From a checkpoint of a small transformer trained on Wikipedia.
Training: a variant of SOAP for these matrices, 489M tokens, 3730 steps.
Each number is 500 + 25 x the weight over its row's rms, rounded and kept within 0 to 999. Layers, rows and columns count from 0. Numbers have three digits each. The size before them is the row's rms in percent of the matrix's.

# layer 3 MLP down (transposed), 1536x384, rms 0.164, rows 552-624, columns 96-191
101:485496424520513534497499498505517496507496517494516480506513470463514480454503481516510468492554482494552461505490462459508523501523516478484544467496503506443501479469521519503499492481503519480472532512507503502525456475504459524526485529545505499485520473557507490553535542513529528514
105:511573475475502455517507540513511517552496462485500453496509507534542501529474487453521544483468504463474490494474508527528515510480451519489493518513491488521480474512511478504527527530525523505498534506506467465502545549516431479502452497506473514516495483461487518494499509479472550494
102:516516507477560489485495490508494499553499495465500521484509484495513480511472458539473551497574491493479494475495463486498498483478496483516502524460469494510506470455516495488479525487516490536479508538535518515484526474475523493494501479498524520506517529488477523521514503501487490493
099:496489506498528480520479512497478492542472549502522520522494504535496489496500459485488547489495505505522489463549484515428513458484520510505511484489479491506463471516481501534474483506529519505553506526500442448490498446479498524481523480518480510482469553542488517543541501495467503493
105:518559524528468587448516488509486526512533551494445517495461508504451475518518479540483500528520492510513453490514507496500526481495501499462455481516544529505513488514537509471506545519544531558518485468530497514494507501520501554494485498494535475473483514524543514489491524503469485495
105:456530470462485467549498471509481521452497483465523494507508470488489490497547457505493536499471503472452485515483486501483469507468509510467449507510504501500517519536484514474487483512524530507524500516489478505467545487516518514481481519510525542507519507507455462506467464481477516485
094:516495518496497519532519487503486494515528537503480502536465520462525543546502488512490480536541464541531501496524478490493480508499485499514536462451523505462526520513502507492532499486495496472527525464499530511562464518507504526486480465493521504490497525489551511488507466519490490464
089:481496474512480447504483498510523523522526473476461500500511521492494506506539483520528522498518507439512504506481531549534502505484526535524477529549438494485527511536481467491475508537510517490507453466458477518527488519455493446512489495492513512514546535503477506519470480469478488541
107:501495503483528496474473494475520489539491499508517522510515482514474531527481538535531541519513479488476483470469466521504486544498461484499445495496520472533509509526510542474515503520470504508501499473524469564490475469532485547475514477499501537440497503536484462473448534493514471506
099:469492532479495489504455461525496516505509479527472482536527510484452474521490534518494554513508490494469501496455457491496474514497486482487504498462472467482477505538513480488499499504487508506485528503529497475505488505531519475510506525533529489512564508527457464505451472523470471519
097:529480519500470506483474495485533483492498479503497432486499510530512463474552493495486495505526514516487550471491499504506486526475484476476479512513510459484444473502555472509507542488487474535472465495494534463478498498507492457528482493448495491503476490526495478512521482532467519526
099:511435487465470510480512498494485528461489525470499516519525472504482485490491506519497515506500458504537493493471536501490516544463495505497489520526510515472483494475484547516469525519482505484488446503524518494515521513532528513431478511483530536526484523507536483528517467519511485501
102:529532469510497499482527463459489500550490504503522531551483499483490491519505507453491519471498502546454477442524528504500512484498487502504479504532511499474497496451481493457482487451495439469448540512502514509477533500478560479511529524493504484510514498513488466511476504533500450504
104:512471478437487473521487468497464513517499518507535492488496508454511509505496530512471501531476510546496516536531534536486487462485513499512560472497537491501504510471453464493475510470478537531516498492477489552475490523497528485507494505519502493476486486513479521460487527517485438440
094:510525448486500534476513522486493485485570523504513497491501551519456476511464520516503471486483482505552478496471469546505464477478462471478494512474489515515505504508541514468508460476526460543520490512483506500448482482525489511501518547527504477509497519491519479520506481480555471524
097:484483520499525470526475489526521464525440519494510479529521474540542484496484501523485509509468495471495491530484532473475535526551522498470504532521485471543496518504487540475534516468513457531500476508543513541478519487531483504498486510502508482529487527524517511502469513518492467512
094:522462525474443505460503479502496471456494471515431507526479515511528502541493459522510550524516462535500478499508533494482503497487504529495504486498512522505507500546477540494458473516490551559534526485506511517479520485504505500488486517472521519511504496530497470547467510499473502482
106:467484482489536543502539517467507517457510494493519515519497475511522532465509548537487503496509483583457538494497537511526500508496539481532531469506525502492508475513500506513532479552490487538495527438471478535514528510506498493522525536529498509466521500480495481475523497505498513507
099:446496502515516480491482517475506503487507534544527501478494468502496499501507543500484476524489451459485515466491492475499505512472540538538422469535503484519515456511505521499563513512480451526509480497491515513503467466502519486524490515486487453474487485505494502484513463468483498503
108:536486496519525488470475448464471504500516478508496505500497542486491472507539501462511511489453518492492517494500483555451515473490504521510538502477484514496500514469486521509492480497529535482514490477501497485480492479498475496468486548502500505502473502512486511488505484529471548502
099:465484513454482515514505517524542464508481452537493481468493497508528453505476497490480522466516530479527482512501555522531520471474414510516551516509462481491482481537505470481543491484473503525530486502498483512480514482466497522533469489549522508498497520472482472509467509538521510524
102:527499499484475488526486559519447450507464447477506488479503493482461495485541477518517461475447487481513533512513494468529443496505527508516492468479488492501464473450493443542510481501487537471553475503536474443460531523509462476538410484512496452503496500511514425507531538523493518501
100:494499514458483510483530473464464521517490509527470505479481502466500515510510484493496508465531546492526493534494478527494487500545484497462455489510506468482486505485502532515509542455539500473479448498447555477442523563451534467516515485536522513474515502514520478485540504486493495497
097:528515523497497509438522486529457529518487503496527498515548497490518506490555498491477490498497513530470460492484490486470433567505550517511500518552493458555502475539487502473473537514457515509449474499525507513452499499543497521530464526482519530489510485525511529483512519509500487486
116:492505474512504514478505494500496506472519527462509470502483532513547491498498483515532500493476507507538513504481541537469529504511494513480537500498527475526511485495513473542479519576521480512552484501513478486478479500490531497517504493467453515521485520521489526560471523549490537534
107:502536465507432495510453515512490503493451477529486500453519535507499458497510474481545513538509542471510458476521495531498519464493494508540519535494471467517464504486482503456462512493498497486538506446499541483502528512507517520512461504479525531489492493505523539524519460538528474491
098:567490433500468515540499541498504519492498470506458492490512533466515505531437494486514477479520518495504511547492494518488501495475493481508501485539528511480539479489462537486460486489488536409515518559517490510500452521517452517500466424493499508507488511513500518498500531503499517475
098:504518506451486508477508478493514523448488531476497532529533514473523510481478483546483484521484481519501491539483495497490498549556450472493510506499539535476506495484488516481539508542511524482551500497458518511539517479529502488484427448528501470540514498437472500512508488516469500490
092:487470488472495511505475538505473518499480473511455539502487507507500464539529483458520518482496507495498504472510478482499481502496513455457502470477525535497550493448490505511480487503465475538508476516521546523484513493480528498506481476523494524524483454474576496462502455492514500486
107:443489502499447477463521501506497476517503487487515514496478533502510477480528505503526511493497504527489486499466431507482495525489475521523467516495528496505497466502502497556480493498442531534482477532511527509483522475560514464523524502510517483490472489468462508488469481493453517451
103:516553513442472488509516476506528535487511502470499450540488464509494496499521546521478505464509517512492518529487505497486500490481479418458473479504539473552476505492547521541470486526494476464515532523529531483515506503525527507493520519471550487502512535469501498549512507547463472487
103:511534487509499461497458498502473544502544507510472512512472486483530524547468469473479507493483506552514487532470482469560512523505495543470505494519519490504519516513531542511528509493506477489495525516511463535503460491476461480461512508494493502464493497496512509552485491503478504504
093:517475589485500517492462491521491515528539471461505532521499517519491523468490458483500454517509484521498469487491481554450486482515483460491506507518497496475576550452512512430526447477494525498504500482517484491517509508503522467503490506502490525509482478506487492519465539551540509505
103:508501517498475486496481475491515561453483505524527512463490537529509528484485517502464495549436472504536472515532506484453543512521471495539515478456472524497471505515505523477456499502492482489474521471483495531484487508506478559506481522543502483507476506473537525496510505484466493522
097:515505508517470481486460541507510505520501536511526534511509526510471537519478523486524477554512493539468487542477490529462525482530535540487456497509519509537495494461485511489529490534491484519482501486519468510517472507525546480492497506552505513569468509511524516433473470490473523518
100:488523495504483479517502443453478527481461484515479521478483470480501529501507509469534478489498541515486458465499500522514532483504456517533497488442516486509478554497485472499489496492522521506491529511509531479559470511523465473457492510488462511509507509481498555531500514505519510480
101:517471512478484493484450453491486525452484518459487513481517513518482527540514446547494535510490524521495561491479474540527468504497514486465469531505499496486508487546507465510545526505497501536475491530495486516522495523518514457467501470486493481438485498508465511526511501529500496483
106:529478510509482505452494488474512483545496518446463456504528502561503515452512534522505517471511502480486516517524543494507511514520502560507499496488440500520499513533484498498485530479513526449536533505472481472464529426494517541491479529518521538458511514521536563501476484493474489493
098:525504455492506512544452469500509508538504538496487535496515511510484470451532458513494523501490518512514452544546463514489517529462499444508475497519532487471518477529484559496516514495525489528498493458526535537533504472486514511521510524522520495474502537547475550514521498493470496478
098:467529485501512526540514474493500441478497495474487513481503508499462490476482493511497569491489522470506549476517536517509504514516505444526477511540548501432486499455491494513555503511511505524465498515498541484523462496530504547457557521526515497517506492519546513513493473538541499506
105:484484564480494551433474445510511507479493532455481534521530479497474511486540518512489491503489511533473486520519501504505514512492505483507497516544502516482531481542509543491491454507544515511502512450496486508474480506520527483522500491487544509517495498514474490460512502485501492502
101:508502428510474508532512511470476509508490477498512499487476522442503493505549456471566471510514484504513519547496493465516501479484519472485530512495459515460512515529507521502517518499505483477500515484444523510475529513538476508493532491512505552504497533516509488507516515554531493529
090:488488516500468458545459480564495479493506496491474510495537506521521492536527521504501535502506480487496521467506498522517488516464521501507467556492525481556476526493453508524490527511476463532508510511507483544506480477505498516479482523515521523547460532513480486489499524512494517482
099:502522492508502544511460505515505491513492547472494550481510470483480506510515529469537555532475516496510473508508476492438511442528551498515499471547504511501479471471511485481519454505510496474473467536511500515475510538509492515515471466507515486511485528498495486473509507527528519473
095:568489512466537452511473533458524504445492525497462509486504484465515518477483505498523504515494533461485538512494502540524504533468480503505504497497541485533450483492525470486489485530494485491515493517534540517509491488516488489521490538454501519513473509562480482531476513473508497477
106:475552467477484487551504522557511522480513527504522491492462469541513523497503517452542500507465550515508444506477507505419440469532488565461507474511500514507515502557482481497503462546519554504519514510510483470483510519510466489500506471536475480515485532541458524486462503526489480464
097:428463485473472507478511518493507504522531541486504541556485472499497536501473506483516470503472523465477476502491483487486553476483514479536497464506497532502486485464496489499494512481496502506468478494506477533507518460503517516496566505494541471501493469493469520505506508534533512477
097:476467425464498477529506525496523524512484502479510511481512490510474491509531514532464436479484522500503501494499512539485495519526505512458497471564518466451488466510468492544520470471528502497478481493532488502491516494482516503518514462509504519506486499510494526505501543451461493495
099:498501491518495459563466492498460517463476463489567486495483497458518504501477502475484475506536482501490473514486504481524517476459512471513512475510502498477513513502493474490491496479540479485494498559497518524461498517462521502508518494515492482508467478482512518493456495508492509525
105:488500507516495462496479502513524484494560524505484493508502500471500506488480530493494519497468498520489502477481509466505433530523521477502485518544500515475541470489501553528473526536474483514463504481473514494531504472490471496508495486502485503507490500471510497491515478504526512498
100:522536453508535497556489546501451484489499486522546518497485492526490504486481476447508523488505463515529538514520530513520504465507501493505489496507473446481507485486503527505529509495504461439506499498480509516475547496510479493493471479489494497461458497507503466504469509503518535512
102:478491537480525554484494452497493495511513474549502499534476481526517489509496478502487493505557506488477483481518472508530476546503502508525505497508491487511459484486486482469496560470569453488540476545548476517482468466563525498511485485511459432486520497488515515522498510519482506478
095:504446505514476475471454533500474500517525495548527500502497490507514503500502493494508491503491442483508544508515495542538478486502508471471516484525503545507483515483478477488515476499504488477465535485493487492464526528481474567515512487494476516508483514519495469527507505512537515514
102:506448482504493510516470534505549508473519472513520483455511509525479470439487503515498483493511454463515472519464553439465497501489521501527462497496487536474515515514504531502499472501481503508512505490522487486500512465483484499476509512513512482521524524477489488504468470462507518526
104:515524490497512511509504506506523538467526466510527516496499476499531528552538487546494512534490523497475473496474500502493495499501515458529493491458534525526475465478472500533548470491479502510499519525501487543529537495534514518458486560545471468538470484517525509494507501521513498515
106:531505501533489531491555493491522473497555496537451528512434505502493494482471519486490501487490479479459511522465503490494465493512482542479497522531477507448514479516492472502484498539462513478558497492487484515493490533488484506528474525506486462493555495502502481503515510511553512464
108:518479500489494487487612499492531499510532485457474496524530501487530558528521554503536497510472479503473507485521554502478479526476493543464498484453537526513517457541493511496447477527549533491512527478504499447483481513516465529530496513483514509496499521501524492519515465512496474511
107:512535529498513499490483503492557532523497541563535494537489520513516572499485496448493509482469471542506506530507462487477505491508483495456503466495460487485537519520477539496455486488462551494478503482516512489485487526482493522486518473528489447541508514523511515502498479529524506519
090:475482498516487530421465500485557484454490487482512494509500533510490465462528496532522514487498505465476502499505497485466495473511500475485489476476468538498442523500428539536461498505517473501501514474544483505458490510555505517477514512473476476478479508521533477525523525478494479523
099:515499487464488487504473512516489463514504483498529479476490503509489504490522481489484454509499494541519494465495473526485470499490555457499502476542500510558522512488493478470523525489511473508458545512536517514467510492513486477497474506527512495553512494558520467485501478514452476502
102:461473453517538503505518506482477485493500492485515511493510468490499511524501488476489485532499523512464494486491472490504505489470485458504515515518521483531510509524500531468491530509529477530516490510519453528495503538537506504487560466556508472473479486515470558508486492521472491520
098:479475490468507468483522509501545502552503484507507480463503471490500470503433514475480501477482453506476504525509507503495482466452522506483514515500477516492467470533519504500459482486487489483487520514527505519471514530492505498548500567522500484483536488507496534502459502545495492497
101:517524513513499489457476449513459492500524524504514499475512465514516503502480472545480516453518510487476491531517488547532528480533485469477458495467484520499515537476491538477561516475486509505479484526485536523480514499456496513521552490479544495477497510460510493518475501500536484498
095:499466525493508483535486509486533487513487501465497508517427519544518508485487530557500509462498595510535496500514524511493513508470536510466492533479505472491525508455512500485506505503477521501508503505517520473536476512498506493492468478495480487466469504503479533515495528498482463516
091:481491470464504512519479501497435489488493474522500494475463533538518452517522487458467480495486485493529502514512508494486490497510476451489492453511527504464510485507480482543534514521503482523541492480508484515512494534476499497487558477440511484498538456524473492500508535542485499544
099:477473485507519519492474472515552537503510466520472520463501485478439499515481500473496503527501487552542514491533485524496483506484526494498520430521519476494471505488489512473511481483488520551507517476463518457481509523534487498466488473467470500514534477444527535482523518517495509483
113:536483485486483500502508506429448575519497507457503491485492529473510475486537468467484516456522511507495500479523526510505497496486514463471567486475476532486490543485542489512474483534497532503465498539530498484511500490524534494513471482483466478516501500532472464489500490517513527478
107:532501524450495500538516519531511536517487512478516482488503484528532507499488522470490517500486530481513529493482521539473476453494514521508531550515491482461496481527481499536514513527493534500510489459507515526518522534512491509484495528501465511456482516539483502516493508525532479483
102:540501499510485525513493478535503522477491537453511469530499482487513506475524470483538518525492452494470521539465531510491511494507455508518560485469537557477509508485460483465495527542502508501523503513484480476479505526490542510490464480483502543445478506509485490517519521505500527514
103:496507479497483495502515490498490534548493510477516524528466473461535557492477490487493496514467474496489533487476488493491444474515474521497485522532500482518537493486487526440539517482477462523529516515540481517504486539508524474473491514523480491545519506500531452512512502473458511511
098:448504522502542539491497461498532481522545484498481487540536551488510479499493467513521448499470468490475508509479534441553474513481481515463477471482478512506462525541501486499508499489483494542464485490487486525488489507514468501523478519505494459489516538464470486489454463522496534434
095:459488481499472529529490476458555513492541522501513473510496499479517488486476499532437541510512551534501493537539457547495507455474466517518494553517509493488474488504509519505539493537520517516478481464478493517527495498548476531532480488514480498477520478481520462451475491504497525519
091:501446489482534427498495523491475473478476452484501498480534499508469492497510478509499491490525487489478495510467501523538497514490473489541475541477508535479469497497513534464512480482453511473527493507525494490496554508504492469490503490486491485507537521539475547522505483509473499512
# layer 3 MLP up, 1536x384, rms 0.165, rows 553-624, columns 96-191
101:474516457525555514514516527497490499486504466519530449473491544500489484509490548543513503528508439508461491542481538493461524504498522469485484542506479488520520464495518464448452495465480473499505519504549490485486457495494462515504522487507462504496515495510518543479491482510464473507
098:455538529462512496499518513503480512536474525475474479512474501509516530488496517492523490495495468491487433475447500511478560472513479561485484518521515509505520543502494526505522543556496516507558514463532510504506447491518495514490504524501541520492496460469528518508488500516499478484
096:512487532515563524503542507501489504476457532474480545489513516503510500506554506476498522494431523481504489508499547495467532459470504472532517489471464510472475495522537511523520517529482487536526479462512465505537498508506485483491501530470538500471488511498526447455490483500519534495
108:530537561502489461503484503476478479518461489517486513513542467496494506474547523492467546478492465457503540453508521516492463506501463515535491475479504473468521479505547482499522471496484542463492500512454527521502491489509509495495506515493488471502523546502508458554480516496519489536
096:467464510468464497464531465522479500526495517458536529536523537499485536459530492496508510491526541495518447517485536445508466527447482503519502521519461462527497508530479501473523478455487510511524532524509516474472500523535517504465474532508466519483515512455503492427485535512478516518
100:507470490516518518475545483515473554524419481522484502476472485543468488468527537474514510513505440509491481502505495497496557464533515534513480502484491534487489515533489475509475505484507483493491489532490551511522486505520516485503480514507472506533519497495518515529461507482528508500
098:530498481527538461480508477529486508490485486497522511499479485513511476470515490464518557519479479545499457511499513483490501543543479490501487504516546510523524492488495472520516457537490533479530502510488512528517504512532458519519492536553518472489475475477477555520515525509464451488
108:464446542514529466523502468487518564512511481499473474472526500495505486515486511509457471516468499482517463479490481484472486510457517507461501529464493525553515461478494545502482509484483476514521462480494536457453524503502473463521499461456510512528482488502488514518505506494461459480
102:511516551514503517511498499520455533505520528487539503458506497522482459533475519534514541490513501505496509494507469501489472512482536481512482491514489503516483467466466491486508499514511484533463497452511503515486545532490512487516484528507531476515483493472513475508523478473527503503
104:497475485480473524491503533527473477499479505479469515480502520482531454495508528464508530471512507470483471532488516541453502476478492485482518491488517474529525486539496513481460553560569516532523512515549515514497565474488504533539501537545453515484480480478497496522483504499501457470
099:525491508540487523472501506543517491496518518478474500450504537436480526499535487530502510522480476524513500506547484516522461516512495493498508542515524512500479481513533503543492531543497484458521476485474460491561509518499498477467524486508498464464481494518513487458484488498498514517
089:496515507503482505513489484503496527504506485483488501485467515500485538485523518480520443484531499544459488505483503475505492548533484513541553504475490532467494480473483480508544519508519534538563438485550481501489448491487489533515520520546493438460458515501528512526495496461463541496
095:503513502480536539522491504514475495512494572514516558504535546480513520490513531470515498489503529531470488458497535505481456479503499525501499521490489517503487441509496479496544468491489511479534497423493500481507458542499495485528468474532531461477502527525441482516503543479517462504
111:472482537477483476491518513466498469527480483480498521511539498506516497541484469483478528488494489505477533517538460510522521504500478511496511513518504473527513485446520500526506511508499512503505461495550455556505477506483550523549520468483532516502489537460496459486496490509482513497
104:502558477529479498496497509519516460516534527475526499484458532468527514517528496482518482501517498484464519460515507532476459564474491508512501484515497496525508479514471484475523503474488480499508479472478507444514506503490485484469481504472498517450507523525487464513517485496519475510
097:507531483480529513482493503482498513478476475558525492493507458532479509494492454510491478497487513478465491483532517498500548452497508486502490490545510415494527523475526533479527507473509483509558515475460519503547478488516483526486540471547515520521515502488506484443506467482449469490
097:448484499500516473517515530453490525507547529512523496472499541482521547501489526528519491502486500520498507525482469487497534479480529535528502491492524469513510492511493485502466514530481466459513515508495495502525520485437490504431490476485540512493525492471481542492506517458485523500
102:490482476526512464464522506492486507482476507466484458508479526559491471546525502500490468528517472463514543503516504503523486471509469488513502535504523470501510511519509456489460486505504544458490494532503449519457492510490447489529530490531531492496466467560562512472512517510514497540
107:475480491526513492479516481517479473474527485470513483533493481472477516523512523465503505511494530467526531485492551512499451468483494527485498495475502479503498479492467429513479539493492472542532501545473500521497506468519462458454495506513503501435496508518543523514504480535496492473
094:508513561544494490496494506508509491489473464495536499546536531512469502495502508468478454501507556467474472536491519493492502505506505521497513543497483544501505509478498494485501462512497498518539457520532491456478522494511481501518498503490490493472475505456498501464537534496479555497
106:495468512469475493499457478503514508495487537512506507507524481515494523470525534535472478482520509485502454481515494516509472550516480519517520527515526498503458516515522499454467500464477448514540510512503561499521481543497519506520465475461538474537536497512503531502468492479497518494
098:557523488486545475487431520492511466483457460499498500468511514455534526531479503532500529532521473497493510510510493511495523475541510492499491526501473485540515446522518517538456475479440497463508521502502502519554506494473494540497455476466471494515496458528527507516466469491479478483
100:503478516459505472476476483529559505493516529471475524500529513558539460511486476527473491492477483477493515506480477488475457539481508466486451498492500481522470479490504510475521505508489454503514482526495493506495491520573486488545524520541483483538509474474506494521480487484524565478
110:504515462540525505479499473571523492512491481467511550473507544526458520525510501506486522487557526477494490450502524518489513474502477458479512529522498531496509440492497471466488493468509502507476493505492469483505475466503535467522529507473503519479512526518513462515509495497552545517
094:498513472517493519472523456468520443524541523468446518512485546528533503529502543519514456529495468455510539502504516512517461454477518470515453481482461512513502498466477551482486515505479499537489534506512521537517497495497483487501514429536497490488484496495534518516544434508523473484
110:482508537462536464467472454550449472525485523443510503492501480484516489484532561520479506491494506484460489454480533495513523531485477543541524520478495438503501530517510468507533533505481479534503491473525479486492491524501502459549523523481497522479542531504482508501489516487481482517
102:460491496543465453530522512526500469524492529500486500513515520506506466522527514502509477514472472513523514504479507476533438485474483459454469499515536504508466506526461475530518492508520515515485488489476467511507501501451516547529473443492441563415483522478530507459525494515469457525
105:516527525492511495552535528480474504506499509491492471468524515475495493490479495426492524490482528502463465499537490556522531482526466529529521507547501484529530492483488456531488583496512509497494475495491465482516468496450509513540456500480527446517553500509495521521496556533500533511
094:542503454461475513531520525468459510519510455465510492478495514527549490485484468491516479520508488486499484517501505557461523509477516512504484506494499504497515484492492501488518459473504509507514516565482467473493458488535522489492523525524468473461495489469483581519498499470540497456
104:471485515491482456510503471482498516536550459524536493540527485519471452455531489471509503533503495494479478494500510503540510472516522455442505466491534462517501521487530467480512539496530484451477501525471485530507472474507502557548512507453564479515519521502489490488503490531481453492
088:492510484508525538487512512497467485458529528477459504490508559465497497508491503484473497499555483503501515511492526476495506470498530499518455456501512547529471503535504498532502477492465485521507509476475478529455453490475528523507510528509528499466484549489540445539489470576498494525
093:519508504501504533505588461469491491492515518559501442538512468525492496559551470499533520524515501433507501499510508476528490468492450538502500500485501521500478470475512505514451544534554459515499498473468490493505495460479515485525478474503491455520472474513494456507507469472472503496
109:512511488502508478466493515509512486503508508483525502474544495500510453483516510494524505479516473491473480518502459513480508482551476488463521531493510499502485495499505514513488501511543494510517502515470486524528466471487499481488474512507524500505498478459488521478527527542524488492
093:532488506518490494518480488492531494500523510477519509516535524480477496487510507468510511486516429531515488502480526479475499549513539518516495497492488489513506545527503531484502481444469487486463489525492472520489497535489438539474505523510558471470492477529493507467522501501515467550
097:519550492501548523481515510549480567472483521494511480478465534470488494463482464491498507465527471487538522513476539532502456526483512512462512449478505517528494467513493480453507476504504496529487454535475494476482482507553481502481490503533493498501560518510535496501539498565468521504
108:513516530496491488510490478478483508509488497500506510448483469539461521507501488505501506531507500525505546516489557486512496508475486466493519528508494512493473495492513539490503540513498500471472449461535520546474525510530511524479514477565499517446519498460483483500510499517447524485
104:491445470562512512512466486490562510488540505512544510528461503524453481502544480536532489516513506500493532472520513533498469485517516505508522488531504501521501486513497514550506484534508494545540489460461483491518537503537520518506493557472482530521501470516532534500522507567513500515
104:510507517489448458494497459482524497507491482508498535488523486522486511545520552468516513497491493459476504472492487482470513519502439488497497535502478474520523498473515541481503533508463495535501508541508525495488533473508498461501494472532512496521512508520453479461467504493484472491
107:545535479524511510516505511499506500505520516555524534491517526492529475545508540480482461512498515504515462482497518436459500491481502539496523488473461483497473510496493482547495523515493459461489487507534529505490478528459486475487436503471461463496485515544469508481472490543497485483
112:505505503504508534506491467543514485500500535525534560450489505477454508536472489569502525516511472476493523496505493525512498516490492472421512551500513523488517498504487474511548527493501503516467542530468481512502502518505453485487463481462480459546495491468535514501470478527476479537
107:496530468503524482534485490505460491535489493519494493484536495466479509469501442512485470487525496526503512461501567480515511457482481512488462491517469476509491535460518547488540502489489514490520480514507499495528537517493489541507520491496503476498492485524490455508507473531481544520
099:500480517465508510527501467509527482480533505492472504506468522540435511520480510478485502499523456488523512505454497530503469463476467497487476542496500524421505506468483489498520466493496496502493472520498525494498501514518497496510517512482539556515489489443477491480466488505498522495
091:488517516497507462487482496516519481462511535482507480470492457481517490486507474505570507439484449523486524503519512480529492487497503476475546484505481510526510496520504522500543502513518525506493510488515537493514510480489455519484509461466481505512515464502548516501463474529513460526
102:457498546479510510496486476508491514518505493489492541486522493489527494493487534525500542503530506480532481463521487502482517497506440477526483542517514492491542506476492539488523509534461484464514500517484510478506477491477511511541476484467471492549483518491517485521544520460501534511
109:508515485482530526472510494518476500535510527511472490492516489493438511500512494545536491499506473468475490496515514499533526577466438486479524521518505492420511506496478512479520487485512541516496482507492527511504501483523539449485499515469535488506490483486487442453524518543498512492
096:543493510534535480460489549464460520509495491514466498508493504497480449485564523523543502488487453496486502535518459500528508458511497477452463480463456515460510505557483493497467510518485549483514517495512455547490513516515509512510474488495471513537495532435502508529457503504504510543
084:496476514478480493479508511486498505513523478473493490472492529505475488515519501476518446463489443485511450480495528502469496526524534464479516481514466486466517452484486490461528516510513492520550458574504510530464479466483509497510499534501491501496522507529485525502530525523495495537
103:526531524443520509509509494501492477474529511460487514482466475456499497506528513491489506526462542509494517479561533504472473511461491494516528455490503540488494503538496518549513529533526514504470492547514446477491470539498456505539490495520478517469477478532481518484496516482525542515
112:557538525510476500466546508485478516535504497506495478512478503542497472486455513492504499455519505499528525499482513516505505496509503476466497466467545494504519545512485508494545465472474470458532504492498520509521508516510534518479473432493483512481517506524470458466465554517471504509
103:439486478524481520480497473462504506526503503490472501516482518506512516444495505499542505498491500421505516492518476510499481525510539497487476490473501520511503544451539522562473489510504484519506511471500491472494474505476492509449499530492519513512500507482460480463497487505464481512
099:548502490452492520500467508540491515540519479474504549506525469501529503513523537520498518499518518517469518459527562505494531508539528538528459492479473517491528525494516532555459476505466477514508499553489559510551478472546479490512504481486498515478514510526505484524458506565449484500
095:484504477490502508530494493538478517506460511485494479514505486446503488543514512490523454472503515490504520489482506511521485474540465477505526473482527510541484497531511473440454515484514523528487490534470531524490487506523499472482524512512521507467519480500515531508504519533464462496
104:509488497492491522489483496475481480470511518521473515538479456472477514502456480431501490482506538551481528500511493523512521495515514543454491540472499491504485474560521475517467481517504532504550511490472474502490500478490463483478479482490521505487525481463545538506468484472481512454
103:467473513501462473477542486464494505508505513488495511533500479522528471497480511486468561542519434448537552543518509530506534510532492515494462483517499507515501512476500511536479508487538489524528476502533543542514516499502538461518510471518482464524504480472499477517507516475468488507
093:454493567478501557511540467498522502519488525508514523530490509486494496462479525531509454517472479490511508532484504446452466501503475482446519482487476479451498468482482483495492472512487494468503471496511508480509485502514454458501478504513532475514495550495522487521556491506524481529
098:531485555452491552506478496494527502524498480538517503501476459473465466547492488518516483501514492509496511491524540455480541497556513523501508493507507501461540465485450539485491504484519487526460478483517537481494475464516491530511520457498506512524496505527522507496512491543503483501
109:485520483477492531516492473473489483491531513509520462487456482534476508486493484522503508492505534523485537488506520512468538516539466469426504498547506544477482476500533493475510462494464486509474526509510485491500499502464512535508496478541488507493490432509496462522520491450519514474
085:527507489523518507516511460458496496517475509518500471480518499530516507497487521530510488486479480491524524436548479494473516519467466510516538559510513449494535497469487527521476446474472530529498589488494531504537515535460509516482501507510526508480513459522514480444478523527525536474
097:510499543517485540487481554501507509545487507451501516510536500500491510536502451507515514489534520472508481530533464496513505513512512492516476508499479506521507513541447508515464542494544459505524475483514496501529473502498495496502533468499528513471512502560487495502493485522534462551
100:477494451539495524483496470464500505507482514491520515499511530489492517532488517468520497507444513523458511458493493509474476520512481530503463509497484503509494484500475545490495524513531450523448469505517488504486532553488490489543534503478461503550515544490489469516514511568468511525
098:522475533477502494473529511450511477489493567517497459511533512509515483448498498510531510521482480477438508512503463465513478519507533523513504469509534480520511519508498497542486540512493493458495556477509516456506518459508509524481503496503491558508494457519507548503506493483462465500
093:476479535457526500464470507502494538488533468546480507511467472523453562472487540475518531494532541463513511489511515505533503495485502541517514495536514462475520453472543441478529479523488517501510549524449517495528504491486524503503521534479531446489487537492502451525504484496543470473
090:526506516485489504455464503526548502495520499473471522481519530449508496476529537521472476536480475527523543476528505471532529472502469510485505523519494493552488459487539517455547555502527492499448486472475507426515516505467490511525514475519488485475513526483480494533465517486489540500
093:485444522500509479522538502489512493515523509513546476508484481490503524492500533510484477539475457481494496481516509491521556491556552472465440497508482507520498503502533510523483532498509480483482441495424478504501476483552460541493495524501561500463487516448458508543490460512495511508
098:529527502463485498495518506466507536483514448470495512543532489487484524550581528535517493516522503491486480514519489537516497497473465515530492512517472489490511532514522491519507458531540438474514466498483507509498480530480523478473496514501485514491502495452531488489512531531442516490
098:484518491492499515520460507453516514556481530508464537476517490520528469473508514495487554527471492459520484530523515493516479483530507471475514550476504493527485512531500481505521507506508478498485525490512442478474519450512473504488518479516487488463517474547568501507527534481518445516
108:491541520523510517490526511520457554509495518486506463530512473470549522508539494475533425562483484521463532480524472503479498493497455492515492503533474525468534510481519534484525516491504541530506513499483510494444494504499493442486446465463531506464544482499501478490541499498496500477
100:478506497475524487489469549531512525510510514495476518538481482552515501481515490511521522514506469489512496500521507495503500458535496532507499487521462487488465521513451457496543519483477476548473505498510498524487479512495468530494486439469536508520503558481514441518504544497481478497
097:489514526471521446497510519531497512537498487498484495491505487503518481485537510489459522472507497443476516523531524478470466489501514534509490471494536482561512536515500507514533493502498510476514533490473507491493472460473497549483499482423478457499463519489533524520512479562484498520
104:498496501492494474500468517515592488549542509500516488493458572516507493470510510442467487525491530496496491504453495478488539471515509514487513503448511541507490519543453493495507490497491492490539507509486476472514498502519509509490487522519485514507471477497489501517497503517473533470
107:474493508474486478522507558531517453548478506518479473463509489492505548520476532477506498500486460458508466491470543495486490507540518477483494492520507507543525486495535505527474515484486477550488517481516513510462501457456447464491452494478527532496459533502529508504536463479530489505
095:529546480461479530478478459468527531502488512528457468535435514506510509497542543495498479535522483500522516509512487516469492528499462501480522459541463501465502488504497433537506470505538488537562529490524465518518476452487499512459517530519521521515500477523479478529531513517488495501